Part of a small language model's weights.
Architecture: RMSNorm before each block, rotary positions, no biases in attention or MLP, untied embeddings.
Training: a variant of Adam for these matrices, 180M tokens, 5503 steps.
Each number is 128 + 24 x the weight over its row's rms, rounded and kept within 0 to 255. Layers, rows and columns count from 0. Numbers have three digits each. The size before them is the row's rms in percent of the matrix's.

# layer 5 MLP down (transposed), 448x160, rms 0.075, rows 16-45, columns 0-159
107:132157120083105103110158117091157134172107108151144121132109108113113159084115141179151148145107134068098115148111134156106181127103125107158105136125093120162162080123131135138106165137155135112113134093112159144109147103120099154118127139150149158084152119137100089148119132155129116136102101148138132116118055097145160090159056126124139114092118126123121127171144165121117116105151138120093119147123129121121135163138085114098139140107103158128130101105101156150141126144146132
105:148147102155169162111126123122128126135125146121113097090109122101133133150134132098134158127143083187159126120176147133132122163131084121089153121198127123106135121130113145086137140151145140118178159080151179108175124110153132129107144147118083125130135116168117106080082147113070088100142162140095124150145135128157142066111103124139100137137110121125149148112096117101102139127106137144155133152131101120144109145122102147154100148127152123137138120168164107119114141158122152
107:114133146107118137068112103118103105087164171105132112114128107153153102159151108105113141110151140124113123146122113135123125160139102133087112113152102139141174115084156120120134126101132123152145184104093117140150109121134127107115114128107163127143150150130120116063129137088068187132108162152124170146098121130120106116130089171121135155155099113138149091125083134176119100175106136138130153130157113092147130107176121096160163156106096122129108128108130120117132144151155151
103:126108128146139158138117105113144104076137134106127107133133099114119109131127135162167120130092097114108091118148127178110138130139107120093129149098150128133138138149108104117123148121135116140128105130183158197114133137117150117169119145094094109132125176164093176130163127094173096132149078078100093140121112156156139151081137149099087103154148115121130155160132126111129138132123130091140106118115126108132123168131147138143158105165123124142164113108091090096073164112099114
110:148134124137128127100113112139176106093094112115133098173116082132103147142135077125161111129175117132128116102092128162152118113090160132144128171104144147128122128141119089101156172110088128089106119087146093139148135126156153186147141107147147093117157142119136133139124159119116115096149108130122122161100116157140132128143110079115100145113122115133137152155079117074139112175133115144134127112146152191105110120167108080171087146109121134119122156126111133134111179118121127
097:131101142149152166086134136134163110167158153155123122131137090143142129130112150136182100185121152166083125143140151161116162129112140093128156146133147137147190151125115152124089096159136136118129092160136131133100150151128110097129154129127128167158112117148162107131101165163164135116157113130116122098138144114105134071140146157105074140132117155174129106119192130124112144121133114095129099126093145109130113119099152099136074127140087091118127119137132130096098153132138161
105:132120109067150130119140110106117093191133103103142104128136159141167150129132106123109142145139164129140115139083118122112088140142138130167094111196115155129113159151156108137132134198097142158101154161131136129126095111166107129133116134140133099092110147113171197130086134120120103101144101157140121116112122142107119143143115116127176119117130137116122106074134096147109162121137131107157120136136164134104126119123195144156129153143161094142125135099094126117141147080141126
103:139146106125155118125126115144107124153161107138192124203133124111120179114149133111116139096153124108121155117125150132113121116130184092135151149132109144100096152139117129120132133107110078094104091146146129109126119113143130156158170137154128112118181146127130155120107120120118126095140126146165149109061155093103131119121127137141134155115117123175104090130114150144121090133070133119132188105109106098119142171163147149115143132156112139092117105153114141152136175090132172
100:142139122128134126117133144167150115139198111131132099132170111153157147110126153135169143109176146134112093170116155146108166132117120110112098108110101128123166084097127155110139147110097128112129126129173097117114141112132165152106127137132112143109084122115076150125136126081123133098149109078141114060141164131144130148106140101156110096139143118074115091109156111141093128127119145129130113177160137139131113106075137128139123140105160142128129111120057130146160119081130113
105:080140135111121136102101090183144104162166123156117097111130115138128147140164116123085098134121117129155130142137113118132119129126134171185130124139071147138131160097153106149098140078089140105139109153143121104120173144103116084157133122133160094122082082066128145161072135138147082115124152100109136139118135105138159110128128144110146177138112161121183143142137140120142095128126106107125082118110112115105152107135141167135162104112111096129102143143148132143142131140154122
101:136127108103182108108135114127116145132175103111144125108130154147174114139105120145115083148142097109120144087155142134132088092125144137107112147124132144122145119155112154110168072122161095144144138113097112120098146131149113150126125136099130132152097153120219143135129142147154124140117126126137148101109113140109106165143138169113121132157097096141139097130116124164149136144182110136192161097132174119129155074135170144140159129167114125101141166167129151130113145115087124
089:115174109149120163159189159170127080115125158125135129128143147105138131126123139108124143107145110112172167149147081171107134137121149191186123113118097105148181135193080101132131154096176107092135139165152131118120115110167131079119092142118129149116135140112120124162171104138135155147151155143118153141135134125115099113111121142110160133121142161097128088138113113130122150157097143121137144107129148112120127134117098142157145100145135136141151165080107166139140111116122115
100:178105143146122151125162156099110159116125120124106089155179187113106134156143163130143141120121156107134130157173116107135128128103129140104128112112144147126198108122099106101111156149125107141072117153104162139115130138114129157147138141129130121105081185107137125151164113101149090097158111131093122172134126163104137121110108114119146113146141122143101139142113116145118105163116139129143163116103136149097147104070135135110129142132164124180153133177144088151148111155100083
110:134093106118107104158141107126139114106112174118145161128096089152125122147138144112111110132134101114090157142144088164137170137161122188121102117133145084137146146111143111124142169162140148120135113077111151112122161133130106112141080143079122142126156145106111114140119092144094115118118103183141124143155132183160121173151124161130116096083140087132114113140133121160157124091152159162121149100147109129151125077073139144134151127139133118120133147111145154138109174164100112
100:146121182091088144128122114146123107181154117152125109167083104167126152171146093120165138144175112110096122075111103156142128127104125115169133116096126136134081127153140153099126123121123139147091117156109145098112135141156152118103169142156123123161127124133155151114149118141073146111150131118116128134167136154125154119081102092092120123141152142100145086171114105146161137164149149117147111137115098145112128105148132111103127131076101111147166127106126098118079104100143098
097:099143088140123137097129158165094097157146134140080138144135116129118103095117135109111122133118110166119121117132153111118107125068122153080143146120127167110157093125145113101126160105139153135166150125125079114142105139131119115148075145136116111127103150122132141150106158163082144126139120157123132129135124146165184133169143138156141135120071076086097112106082160150117123088067142166106151158125131137144116121149127083131080117152156127152133131120156154148168141125123123
094:176134111136145120114110140091137145083135105115101140139116168100119102118134132150125103135131183158093092112098117144151089127143114102128165160097089144076079113115125120130146141113167110142111101153151135147164112121085137103148180113117078128127115114097126128080096146158096126078136157150152150137109139127133159155161114118122154115093081087128117160131127117100161114132127115106111107142127160121149103176133124140155128105157132125088153139114130108119081156104094128
102:134099102171162139160143146096130125100098151135104132114132123134133116160112091116114108133126094148163109116173112096100109125152118152148156154117151142102154118152138165143122131125079076106162114143141141150164145104138142120129152153161125133122107092105118088122141171134157138122106131102106132117122118100163070109157144129090091088137138087113108110126177122135112083153148160157098159134149159163139147143137140089093066149144143161116109152115154145133157093121128158
106:187105159108122145120156098087123154057141109114132111132173157141151162132116127093087138099113133153116114135149136125121127091115144149070147126102158098137149143128104123138125146136103124103104109115149111085133184123148137107133130125065165110102113139158121171098114103129122090145128129167113150130137138112129135127079100155164115118111105103120144118101103112121127154092149134152132148141097140113131145171119051124117104129134122139124156108125100115185125108129163100
096:118134115117094161143117126145157160155142126097142130171139107123131116162129139115137124102140181149157102133125125173119122127121124177094106124128139124126234122133139125115090152181120130125137182123141139130139130100125152088114118131138154107178104133146131114115181087114105105116105161105126131099128130127149121151142165112139121104128134083130134165066084128128117143120153106151157097105087106130173104102110097102131130117139119132115147135152103138112115092103176135
095:122124111118150117151144114159151160099109174162132135124124130090068157109096108163104126098128123103108120099099116149163160115149139145080134158162178122137112122113133118106162107151118148092134126128133127136090117139096150123134130114140166115096105148117121145170144094105098122100157124132106112141124096109142164121089131080167114174132136079147125154144100122103168131151101152190153127130118093154138146124074118136117095176097137149132145116124102100132132135169111100
090:193122144118129158095138120096119107119098143093084139147101162135125104142159130127115145103129105134149127121128146104146116155119132087109088147121136172130186107122105152148104177111113149137110142130082125158147139149108149176110161139103114138139167160126148140101094106101108144112133095116121161109147116174147150188133128138110108109134142143172117192075119114115121113088108138137137094149096139111113114111115153123113131095148158095139133141164116077111157131153109123
104:121134135140170130148133102076156157114093127117138125163137077094132136110130136132137130147136158119155145109091168075122110144154169134131131158141065076149139128135143131133096102132083149116141121194141116119121095182133093129126134076121157120136107132150146157102090114146108124107143063105109164104144115120129119138142103126090124141144118147129098089151105121153109101138140094118097097117131111161079141130146115151093126120134124104138121119069135135146086115127146137
107:115094111147156138125097139126142157146165140096110148129137118182115082137124125138177079112144102130112151089127135130173144102125112140115125091132157118101095088106080115103130134152120109115118174135144127147134133119146129101110129136070097140142139120139134102155177121128158097135163124171171121141127147148101165106110161113114086110118158137189144163117098129106149116134126118134137165112171121112138132115115170168161103123110125153107106127197114112084118125125118152
088:157084104099111157153118127143113163099138147117128111128103107125127143158138113121138119115157133109166088102133113100144126161142072145103145125172155072135160091092133119086163151125152151134107124078088174116152115098095142130152152128115139072115105127137134116083113139147080135115139127156137111123132118132163106127139101147101080129126077147141111110100123096148147093092138132093107147118165175119132090115109160127110110130104121128099134164120124121183127147157113123
095:107131114132122110128133133154136163130130149130130096105109124135125126143125119091136139131120147151139133109121132132122112158144133108163129114164137143142000106152119099132141158151116148139136156118128121112098145141142113126126110118124144101111134114125141124120110136124139122131140109136130135150129138139130152150109143117112116142114092117102113119126158115107146174138169110118152115119114140112127141111115132188154073107136144131104116122119140124093101116135116134
106:139125152138130134117113127128119134135119127148111104098144109117162118152099131138157113149135141115152111139118133120130137138118108165075101120092079097138137114119118135108149135154081091108137176069133097107166091178125164177153163140141118121133119122105134106156070114116153131123124136139134139084142154151128129122158106088061130136143149167129093154127120110077088109168122106109137122142142084171113138147137130095138109175171109126119128123153110091116165144128084100
102:148125157169083149079103098107101095124109146131121101155127122124106110169139138147171125130159157157120097118117112088104177073120130136160179096109084148105098117112149134105113137091111155084132131146109085124138109112137132107128120142151124150182093153093155136149101121160124162129131115109124130095139132155103135155130128141091143126139082170121140138113117124184104132166126163115126144108155123146155151130115132095084150103129135160144151147088085150145110132141145124
101:124108164102152084147149145100141100128108122115153110134118149099108156112153162125143124139150135104164138153125113132113151081129129135173107152111107139089133091146153102117100153117113111133091136202134104146106144126116121109119171091153119162094123106128101108124194144114160142185124115112164139102148143171099119130118149165137166123124086137124113114097125108153138128086142141115076137123107162164165122139122085112136115098133139147115139128063136143104110146112160126
093:106138125141109129139124111172138113136113115114094155161128121108140099109105162123121144154126101132167144157125114139128147099085161133129130106120115120152186148152078108138137151140134105090098181155147083133112118115167124095115053135137143129129118127154082112174127152073152165145166134128120124120174104122129135143150153116145173091175140182086122116117080130169100148118162172148143109131104133120132156137088110136163106130146144129128127133127116131151151129124143121
# layer 5 MLP gate, 448x160, rms 0.078, rows 17-45, columns 0-159
111:130172126116106108125155107177129130119130134116149136134132089135175136139123077139090121114146147164138147080172112140141132077129158144164123137098145111098085121115116150143154149118133133117096145115116096148161162118139132068148091131084126132110117120107131098127116140100115144144132173133169101141144137154077151154107136149115148126066143127097128141099131142078077110133147126101126087120106112163131155128111108139115106123150108141197120121133143110099150110154123082
111:127103141134134084140130118128114143150096137090150144130144129106092139147160079098131134115111135155116054122172108146110147137159130162148143160144157118150079076156104142154105122144133155113117097172124084070138141137101105156125131130141147105157144114119110087134103109153145133140135187122132125134173098103132143107139147170134158148127103098134147113077145135129133131136106104147139103136143127112123116162205118128096093111112153153125103134137091094103127151108124140
107:128133118140135138107147135126117130132122104131111089132124157132096190125105124112128145128140136133088092105180070092107124101109138119143168127142133127109105092126125145158116177143128151122120143156152132110120112119162132115108153113075145106114180151069152087080165128161173139167148090168110120133168152112157110086143155157117152112129145135133162166137168137123110118138129111118162084159158108129119152142123105139121134085132150156105126132113114077126108162117112105
104:127154151143132147149129104158070128135182145087131156134132111127164140141096162185103133154075131108103092159166154117145143114117130159165105095121131161137104154126086112115152150184149130146137152160120135102130179148126117155136131133098089135115167142152091150110138173134116146195131118130135118147140112160127117114130180159070154107102112120134083116092124141084154132132134121097103122139126137110143132144137125157139145132127168155135120144119164105119127137125129147
098:095138090119142115156127109101153093125155126140121108114142117129131126126086085072091049129163144133155147150133152065123131109115100103114196130167111117121105116127126139142117095128143177162086131114109092125158139109135131110098133122130104115149151138094157137117150115154122111099149125137098140118144137173180131115131153126111115124131100133090092128165115158088099156139097167150116096154159133106108161124133109136118141110157132084112128131152125173121111129161151117
113:130164121160142132144127096151155147129156153149113120057153128121117143118120136122098094124142178148100150110174153085150109136112143116142108136092113119148109134125121055087078095146106151139147150097104111147124127105148113127146082076144126130107146153111156150132104102089139099135129150156122147140150130140113092133139128099132146106123144189104154146133115113101095112166097143156145138123166126158154122162120075123073138113137095148119104099101129156100132120127142114
098:098130109130139105140131146162128168138127132121123113080100103120126086147118148143077115160137176129154165116138126120118091129149088134136132131141157146140101147148128136149100113181141087123128153141123083147136131126105101078123093150137133152119161142136091143135128161135127167141085124144091138136116143132153132162129102141127119136132128124092102168111116176129110105188113153082160104104098175120127105120119120163154103107151145117147102116082146151094142173175091089
094:131142166130142110148114119151117119107110127104090163130121127106158148120121118144107162156115148115130095125122156097100152123120127165159095090136132119085119110132124145140118167194159157115130109142108125066134118134143091091134145103124151103126151127122119143133130148169139109158149126128130154206116105135103137107151127162148163132123116118107086123079100141099156117135080128116098123137102126127149131130134068150156100153089160180127079144110150141131065129138101129
111:123105145082115125115111149148094126116135118079107167125115096150114119146146139138107137095142208142130146138135093110099197175093153099152117114161162103124104133173124139123135134144137117125112135140102127160127150096173141108131103120152157115142197133103112129121127120118114131140134154134168142168125126103118161074159110158173124095145150113135086129136135165119106128143117127095130100144110138154108127137122061158139099119118127144139135119082140148168107130106141104
106:122155089128094112161137110179125159158154097116137124119133150121137110140138157121168112154088140073099116096173134122137112123124112099141145132150163108116060108099084111123130141145124133133108166154160093133107115148133112075128140129146125076141142131118115099147169097153141170150148111128109139125133110103154112090122128135163112137094136176113154169089169107126120151122115107157129091087138083137124136117132129147151103121170128158155163106110129080127141098132158123
078:189111139130121092108131123137111082091093125108132139122133121094126140115128152135137120173119120160107151100080121082146132125129125153129079129104071102126174171153166175152110143139153135133124126146121131138114101094150129137157127100132150112161140102118107157114129146110109102123158147102123152148133180108145185130117147100111149140158132165154141130162104136164115182130147091125166130122096158089137108118136144143126179140142133141154095140130186128097134167138127125
095:125150104158100155156154105112148097107139128110118099072129126115087150143151108153125119137129111126136121110115150116117128135139132122160124150084101100158131118122136140127073135140122137137133175125090111103114175116085097088134156144123140097190116119116151111121194190118081162161114107141145100120165104141147141156111118130151128125159109153094095109097155160117135163110084087135129132156125173149154108139130148120154175121120113148137173115095116136123156136138148125
117:105157125144107110099132150147132105155156112101086136084114109069079139111130162116140151126115166149137163116129114083143159152094119096159106094146127099130098142118108111125082155125118120148114127181138108158100132149147143147110155150167151116159144139136157074156138102121163166154138116166112145101127113162145135095126111163138160148125146120122128108110146139119153146179124081092136083151171116089117107158100110146147136105157118138105106126115139121113152127102114090
100:115180103116136081164138131109089154070144086142130138138116138122115149130127153127126185072089149126134163079130102143087126161128161148146115116171128072151121125105099123143111136136113153103114171099115129104135165084135125118089131139154144126154122152135099121164116161125185137107130128130108094125130124108125176106119106158143133093148134101134121146089111176147170097081127111126086139116145104149129134116139097119128132139135118160115154135103137113122118168107114151
091:125162107128142117138110103163158114090140117123127137133072112093111105113118129075136111138120115139139082112144126150126107143071119140135124160103118109142105115129169176150107105171115092131131122103099101176152144170102134108115110151131155144165113114115138054139144165130094173113081118113149114128140087151111145109100132146105138101095131150108160154110104158110120067150102125111152106129107114145128161086143136127122123169113162123146113093124096155101129128141099138
084:117120103118122153125107096159097096112101148150157137100135107099124069115200110129152117138168134149164139133115118114108132158144166164113173144119151065094111111095118129086138123119124101138132145145131103145170076121113126092105093141113114097116131098095139132164133105127137113140155124140166123106134148114110142141129156120116123071129119078174126107106124125088165187105102144135112123152112106119137143126118132180118106110138127154149088113122091130120134079138130137
101:127144095125142146128145119178126130160163131165135126110126126119127141063111106114161137121142177108138119094129121169132138107128150180125119165149084110163098100145133128075131114153124113159117159163135125138110106082161101163124124108098131145126142096107174114168117171156135116147162110153136133112116152140138139117108106184111153169146131167146139108125141157124095078090137145150147106119120103099143115151162128083129145127097096156141166101129128121116167150162124106
105:138161109139117112097137170136146136113138120104144142094067139138090132094105121137137146108138145135118130105147125119102149103115124079162150108110106084107126106126130110149113117152090161123105132134159098128103139098153142098145157104117153148136108117112079130118133164118179110135173097190098095132168112114174127113119128160102110107092112131123127141120147169131103148100144113090158067102143135098158122094098106165133099131154103126095148105100118082150104116156114127
090:136141134144088115112118180175131126156086117133111145118117091107096121174151167127118112121119122178111169151122141113126094104119141180122082120085128159152131133147131121139081144125111170115164170117155156106134181162153138149132133101141187112179128136145108153149120092114137119119135115152136116134108122135162118129134197108125118123110122125084128103091174090104101136115137101124125157150140110100148124137114145126113138121108145155090150151142085130102109152100134104
102:160169119106086151120114132128111081099170130164136166115124148100117097073134166099132119112108139113157160124130131076120145074117112094110143150132173099146115118132084118140081158102111148151106110148112112155173143145150114137070134119107109098123119139113139118159148128087118136147136130141144116155156099162136147113068178130103092081093107137115151114122126174148118122108125131120132144123129134135149146140151138135130093122123101146130110092090135135071127108145135100
086:128134117124102093083123180112152135158110147102129083129105130079151143119157139135141108094109162130100164107129098115097119086081161142128115112146135138099111106139149124136129117131126109112108182144119124094119125137101075053129145138138104064149139146131124123119135100172148127117137124104165117118150124114127149097147101106121102162137149146157093137119088173163150113136081091143119144108114118129107143123119134146115143149150109133135131092143148172118134151117203141
103:126150115116141158113125068153150143121163098119129106125123130108121124135111103088132138141149186128134165091159098142096105093111172126127142125099171113130116121069122108135110150116119160153122115152130110095131115099122125085097154146192109127131104122097108125144158141097147121159162085120158110143177119113099139131108122151146180156129117126146151102112154171135141138172117124111164139110103114102105112088127149142098126097154126109133138104099064087123100119135127155
113:144166163142127145154109157144110111111094188105132162096118121171114139169151140105094114096057142172150126129132095141146161113115135123131089156121118077152104192139120136155128125137166102128099132161128128107104159133150127142127167138133136145142167121133083116149124154116150111160145158123175113152149128134147150100117170171089117113120085141114109112115122165129114123107128106103105093126110151104110137125129136092121089159134080120148115106089149120139125128115152107
085:087102106138155104169157072126110111140158157140075113130100116111184123122136118118137139141162110101098142131163129130106144142101151119149104119129158118146103109133140130140108103120086153141111123130090089133141116140134117107123133161127133116149108116190125140087139108124129148134081117164166074150114123126116112122141121143114116120137127115150076139094134108129123114130130086083086148122143091177149151111141073163093168128186176117127153140148116137095124117166111126
095:098133141143090132149132125134154103180113141101069127116094091128144142111100134113167128144143136125080107099139160080099133127132114146208152133148123129133136140117107103175100141166113147156098108135109128126122156163127118096125146134157166101126113145114119099135118136108131155168132088157137172167115099154132164115099136153117132155172160138136125108133123175126128157141131133150136132074146136073143125120119102157101127090116159165133137131143134083104087103114135111
110:097143113119109130143126175162146149089154121089108134074138075163135167104110116145084122107149144150091166134134149116116140143144144145138121130167115135128120142122126125110081146139140092159118173122089134142140154092141141092153143173170138177133171132122132167164105109117108123168132129167109078130127094122144168115114095159091154127135101123130102142126122145140126102114090148128131124094081086120163131091118099149102126119126169128144151150114151159137104131154143145
102:058143080145123111165129140153162155104137136101086172106103171099121111140099097091088138100116123135171113136139157094112141092144073105120132146150101119107113146141142150143115118150105143132120143142067099134120112100136172107126100130178138113105149115116149102171175123136129162123165138175114146114161080153143139129079122145113133136132129138121121161141111149149109144152139133149175123108114080126132135102136123130133132109133125123135124086094071128139110112135112126
105:098161093158136096099171109147137108109086150090163161091116104132156138127122141082163109129124147143166099130129108124128102086135127134115133145158097122107092135154140113140080081127158134155110114145132092126122160132127093156099134119183168130137152103116099126133138125157166152113131094135160147149183118103139115144116132122162109164127086135131127076136133158167107089143158147108118094115119150159143100106127150161152134133167104128154112106110157166110124145145160109
075:149143124133108098115095145130119089090098108142114139148120101112126151127101148130105120138126128171150185151119093144075130112080166133150118130108120106149152164134145132144107118148127134117094131148148119149156108150187128093120125157135137145151096183131068127143143121095125182123141127113129135143121116138111124111178122095106177080132110107091110159104130140143170145098112121145132132114122121091130126078083180155143154149134141165106108101115119124108111126116167084
# layer 5 MLP up, 448x160, rms 0.0766, rows 17-45, columns 0-159
105:127108109163093144103173128132138114154052110110135109150087132175109058096102121136114176120114123148152167127114138151133110125141122150142120133135156138142120133107140145151092115171151113119148164111119144159093139134087160151149107115109138163118130118154108127174144159146133148114146130113160115119130137124127124134087146174103155137135116159141170107109155154098073114110122132146091116147164136110128099153109176148116113184140116123112131134192133104127126150113159114
106:150102163141171147130127159124104164143155151157133135128146096126106143148095151147132160139142091119135122103087157133131154163123104184101107096130103113121126132104135136129177119168144076169160151157159134130118087100106137082133138158102131126120143112110123145156105102106111119107105153111113092161129122161123147106156123119118114108117106089100076092179133140109153103119110128153072155143115158132092138146111148123145082147116135180145141123115124105111153100132178127
104:135124119103135105178128098166124149170161154093189170136139082112122125165155167149105128149096121147106127129133150173114107112103151113169156140119093099138139089123129153102120118159131074135145135132129153150119111113138143128157085081106108130140154112130129095105112105170123117163139127114088093125161090134107127155162095141142110105117094116169099115120090143133147140162155108113143151122136158136095152125112111137158120138083130167135143107093132140135121178153140157
110:137144123175100124088104109097093176163133127147107129133115105125106118173108125121151132091154152154133157144122117150131097082157129105134091116168091138089140135092135181161103110095123133147164088107150128122142153158133155161119139117170119180173143141105158151127149189072099163112154136137147121123113142152112124152120125136097116133126119120127165114100157094091128120147131147116154114114127141165124173119107121107115144065100129105149143118125129100111124119150124106
097:136146155123179129122123117118124176149151158146095144127140142105129101133107178141103159120156143123101135137112125148102135143060121126138111114125172128127125174166180133089150148109109125143125151122138089132143135142171134103144123129135117127162162130126167136086121148092173117117117167090147102145148114144129122095176122104158114108118102086108131151185182148114144139138053114074101112115140125129135140155130140136147092125161106113109115139098154123095117142133144121
103:161122100145108101092188145144165097129106123195100110123097129113176128141158106083101137115127123116146154112183089086110119133120163072115129136125140142197131128158139143101108109104119163120106118130132101123109173139125119124135096117133134092114122139151094138143149132118106124120125141128169123154114116131100127139146110096144142122135127144177144118137140115158094121116137126113130165100113105106104138119131146164156147050156131124111145109119093123082107153147126078
102:163146140097109154159128164118167136091167111099136107119126132109112122133126128139125124134115104094086121095099138099154136078128111146121147097085104139126178087109171104111131126092096105108158123173128145112120134124145145138171147095136126141123146092092159129166133092128106118150160136129134131097164127119138143123159170103095160162123121149136187140144117121103121126099110120100116134159099121120106145118114115112119195133123125118079187074112113122114143127115112177
096:137145160157170125118128144119145142106156151113117140147152177141160117135100148114125169122107132077145117171112116152118120095116149107118176125126107126091122089073092109107148131120160166067155114141183105052093120136101135117113105146128135143111139123118116144100153096162150105132162117122121107094130129082117107120147108089171156110122163108094094101105144087125121131144124129125117148132127140163139169122165133147188115128110147130114152128122139162125110126114110112
106:133114141175153110106162131116158124136132175132124131132121180150119162102133175142176105123155110123120103137095156136132142123147105136113119136140170139105137085174097192129148121143139134129109137154126134124129125182129165139163127157123140185096119111100164080097118145102149108141110129121154172121129106186098119129155139134150132118143178122134119094107098118166127117178132076128077134123131138122113111149103132119108091110096147118135133142128103150144082119111086120
099:129127115136137098133147130126092134114094103132155135173166187165137129139180104149101140106086094085155108149138100105171107141112103113093126130141168128138111125166104149103152150117191139138151133120110113138130142162109117148140100138109063152105122090148087123154126144126100140109088114126159112125143139166096141114104140145111128102134132131086141136118169168164138131137149137157110163126116140156113107161131140156142153115114148150074158104105146105143142178144149145
088:119123131109134121155110096126132124142162102104125175138116106097154134127139128118165132165166130116106085173131111121110082100132083132159106165141137136122143123079150120119103076160157137155114119091141117125123116119082123114156132119147130133129105152165143109116146174136148190101073131124111169110087120118089107130111117152084122126146131115135161156118104124073169120169136136129128123100114111143114109123106153115120131126149151169092161146162148083141130104169134085
096:113164121131127134119092145152139122147119118070136127139088116130101126177103126098133161125127162141108159165153159158129141124152105149169112102129130137134118115107156113109146158126120102173165126157152142170144133176109149134110086122123172130130120102147091140109107127118118113097107142146156125125194147135130155099133116116125063124108123189151102142124107141080145162138156122090129136168144087124139084155149100100168110142128102123124166123101102135165109109130157139
113:076089113153105121117111133118127164124201137178115111111119158095131117122115110163144140129108123077102159143096133138104148154120147181140093122128134135137127139128143141142110129166103112158130119120117089177142133135149123132145135145142124160142148087122178104150148128168107105144126103144124096125149123143156119086088105134098109179156137114165173130123126167096124142100088119117123118171118084099121147105137091120145174166090132153118146106125098118096123124156099114
101:108125061154114092137102125119152165078108116106143119108087108088124127141176160146126131121143158141134118139115120113142142135133131116106149096115097117108121159139145093142151106141109099115156151102129137115112111162097155126120119122121154156093121138181099139108136144126128137084109113153136091128136159133146115147097168106152109067135163143145074166089118124121154187127157131175152146152103120146145099138079110116145153079158141118168097123155130146152114153140142128
093:181116124135119096092151119139160101079104128119151149134097124168167138129107104095142134145141118143120121075139122102141111127115154107181168113136120098123106159126164147155146114130102138114107140134121120134165145140137102163150122147155162067131115129148131077109121114154093115111141098114173134116153139122135136129122148101196099167119135138122154129179115110129061115170126146129143101151146152099128146094132130148143143095151120144108126140149151098153163165108080132
089:113130116104115104145161103092141100107119130131152118078116155121080154105139144125154131114166118137146118111134136095082136142131120134138119153078120119179163111126163171143134153151143138134067091097120135125118079145170100126142105130119134104183087115143126123128169160150114133155119127110128133146157107158164165092113110184119122156117154149180184102112116191142117160133128129092131138136146108116129130125128119124108161153136132100133123129182115134156097108101138130
100:140112161082156117121103115166109120120086096146114115139088139153176122117143129109137139148127113145094118114137124109133107128149099134160146179098164104128121112098091086138136108102118111104117132100121128162127141121096157103168144115121106115108127151135069130105145129164073118133126091112170140156108158149118091210131121106135111119101123180140106134083143087122102145139121150157161114125111133116148139144136159156137101093127164144079136156165121123098135107145134118
107:129133091150086133124132113116119148138134144134197113121132117109112131130116093139112147170158104142144096077111121132122107106159147110162144150131117174152138130109066148125106091130136093166097145141114129144180118084112104129106118086123096114110113134132163117160109138112126120169142107129124163109110108142095124131145131153119211108136112168120132066081117136128103148133157138127201105128119136102113091143131164146142108146093104141140136126150134100127115105137126120
094:114144102097146123130140140114119145134098164081113145102151108121083165122134129141149158147157135149136066146134128089114085094124131134115156134139125166101122110116118124105119090142106123119110130131134103102169150099134118151075103116124141068107145136130129103145113144149147119138152116106128153106113135108145151105115142156118145138135125151116140153137101136121145203135117071140123126072134107102143082085121152165114081147073117143142153091127160107167111154128164084
096:096127103180126146152103164119072143064119126140128119160125115199173161161162140118102152128112131130123117126111140159115137143115149116116143078132165121137115124114101117105116167120139137114119107123152086100155125116178147152149146120155149141125140173172110110101111100174086081100104130096101084093126122105111113168114123118167126155125154141123160116124191141126107130103147115152124142157142107147129114157136121144090113127133125113122138158115126154122108132149162153
092:061084112104149111139114122107139149139126125197110075160138073129156114156147135151095156134167155102098122120126158116136177138115144131129077095137128104120122137123097127147152123176138118134160121090104124160120147088120109119123109144163167120147149157147148122121137138148138142097118152153133106145107145141110149139163132129106135075156194116130153127139092153104135161153131095107110168102125137137117114162151077117125090148109142141100145127101125130135148099130144107
104:161130106127103094120165153148126136133120100121169143135142122124097116191152150132117139154183147126144096092145088139158092107117124175149138158139133168128126125141084135137106137104154175127118109167144093102097153143076152159104145100107102111161153134141123111133123129107121129117155101122104134144143127076171113133113138089178124150145160119130143099189184142095119121113181124105141096137128161130111130106148122115163146127127161155123123123117088104127137157120144134
106:152132130170151140147094145165152124109069147095137154107128148157108099127146151094119117093157157115109168167127115098163082163140145136105174142128126100124129175085129132123117132142139172142107133106155090122132148177128118088128152128161106127132169147168131087109128116145099152136114126090149137119146147089100151125119126155118152126095181171080147111154110091113124137142127112154134121140103168121149136163160132134130118134149149131120100116143142176101177152133124120
091:085143123153100135115149118114144121165096094111113121126124146122111085081084115109155123100114118121147131144119113102112113124116154150134076112100106113118115143107114143132113101169118150119091099111136145121171102187153118097169110129140150075127104162111145146135127088158157153105088148150130122129102116119119115107131144145124113125118130115147097142103148147108168156122098122162129116133121101089110123177115146173139162082144164157051127098119102087096128117102101115
104:172142127092143117125110100153117161059127122138191103096104126099109121141135114117113118126144122149142097131129121141154120126116157143123108120130104092126114133113139123105133103125109133152144127145101134132155140140122132180132147117067154129152156157111135187115176141113126120097139161112103119140146127145130131089150134115110153081088094104152146171091163091121151090128150117075128112148114108173106136113101151124144039148117121097148088108114160119128136155138122126
108:145120138116133130123116125124111104124142133117104161113183123162135144104156120096102111120100131068174134095140157113140091153132073078092148125137075116115132102145156106157126112134133155149107106127113073132106120109156107122095168111179103117162176103107087092156204090106097126109166114122096149146146148100157142134134135135138129128129151142147125139115128160164120109087089142115123139122140100131122134104110130083166124116101115139129133107118120110118164117114106118
101:140133077137102104126127127146131173110098142105123174121133154146117116142136114106081102138127122148161090138119105147132105159168148168098130129120116149139143085126112079147096105107138155094129151118130114120081132122140125163167133124107122141117144110145158188106094145129143079128115149174149142140103116114146098150092105167158164118138127152155123089155174121151153108083139138124119110106174163126125077128119150121151124176083155098119129130091100147129141138105160133
101:141088176086127159103122108154148073172122070087112154136120145048143128112132135122121149122120133137139102118130177113125137149116109139115095099124095117148102105134151134128103159143159120139140123108121131113137143138120129144137111104106129092124076112084124081164158141177110153131156106111137117178138109127161124135150147152134142127138141152135089116109155135117076120133132149138113102107103153126157148113107182157143104158136149149106081119175100135098117124135102156
087:140127122122115122143160100127155107096120115129160098127141160108155117094139124146143125177148134133123082120110112154166058123157140170151153141130134062080144128124144133153112090185102121151129143097148143126145121140166119128148139144083140110113152131106183124141122132120077101184119146078179120101137122114138156103133127125125121128127078142126171138116124133099136102147139111166139148103110143096150121123130122165104136080133137127153114119149169086102154155103126133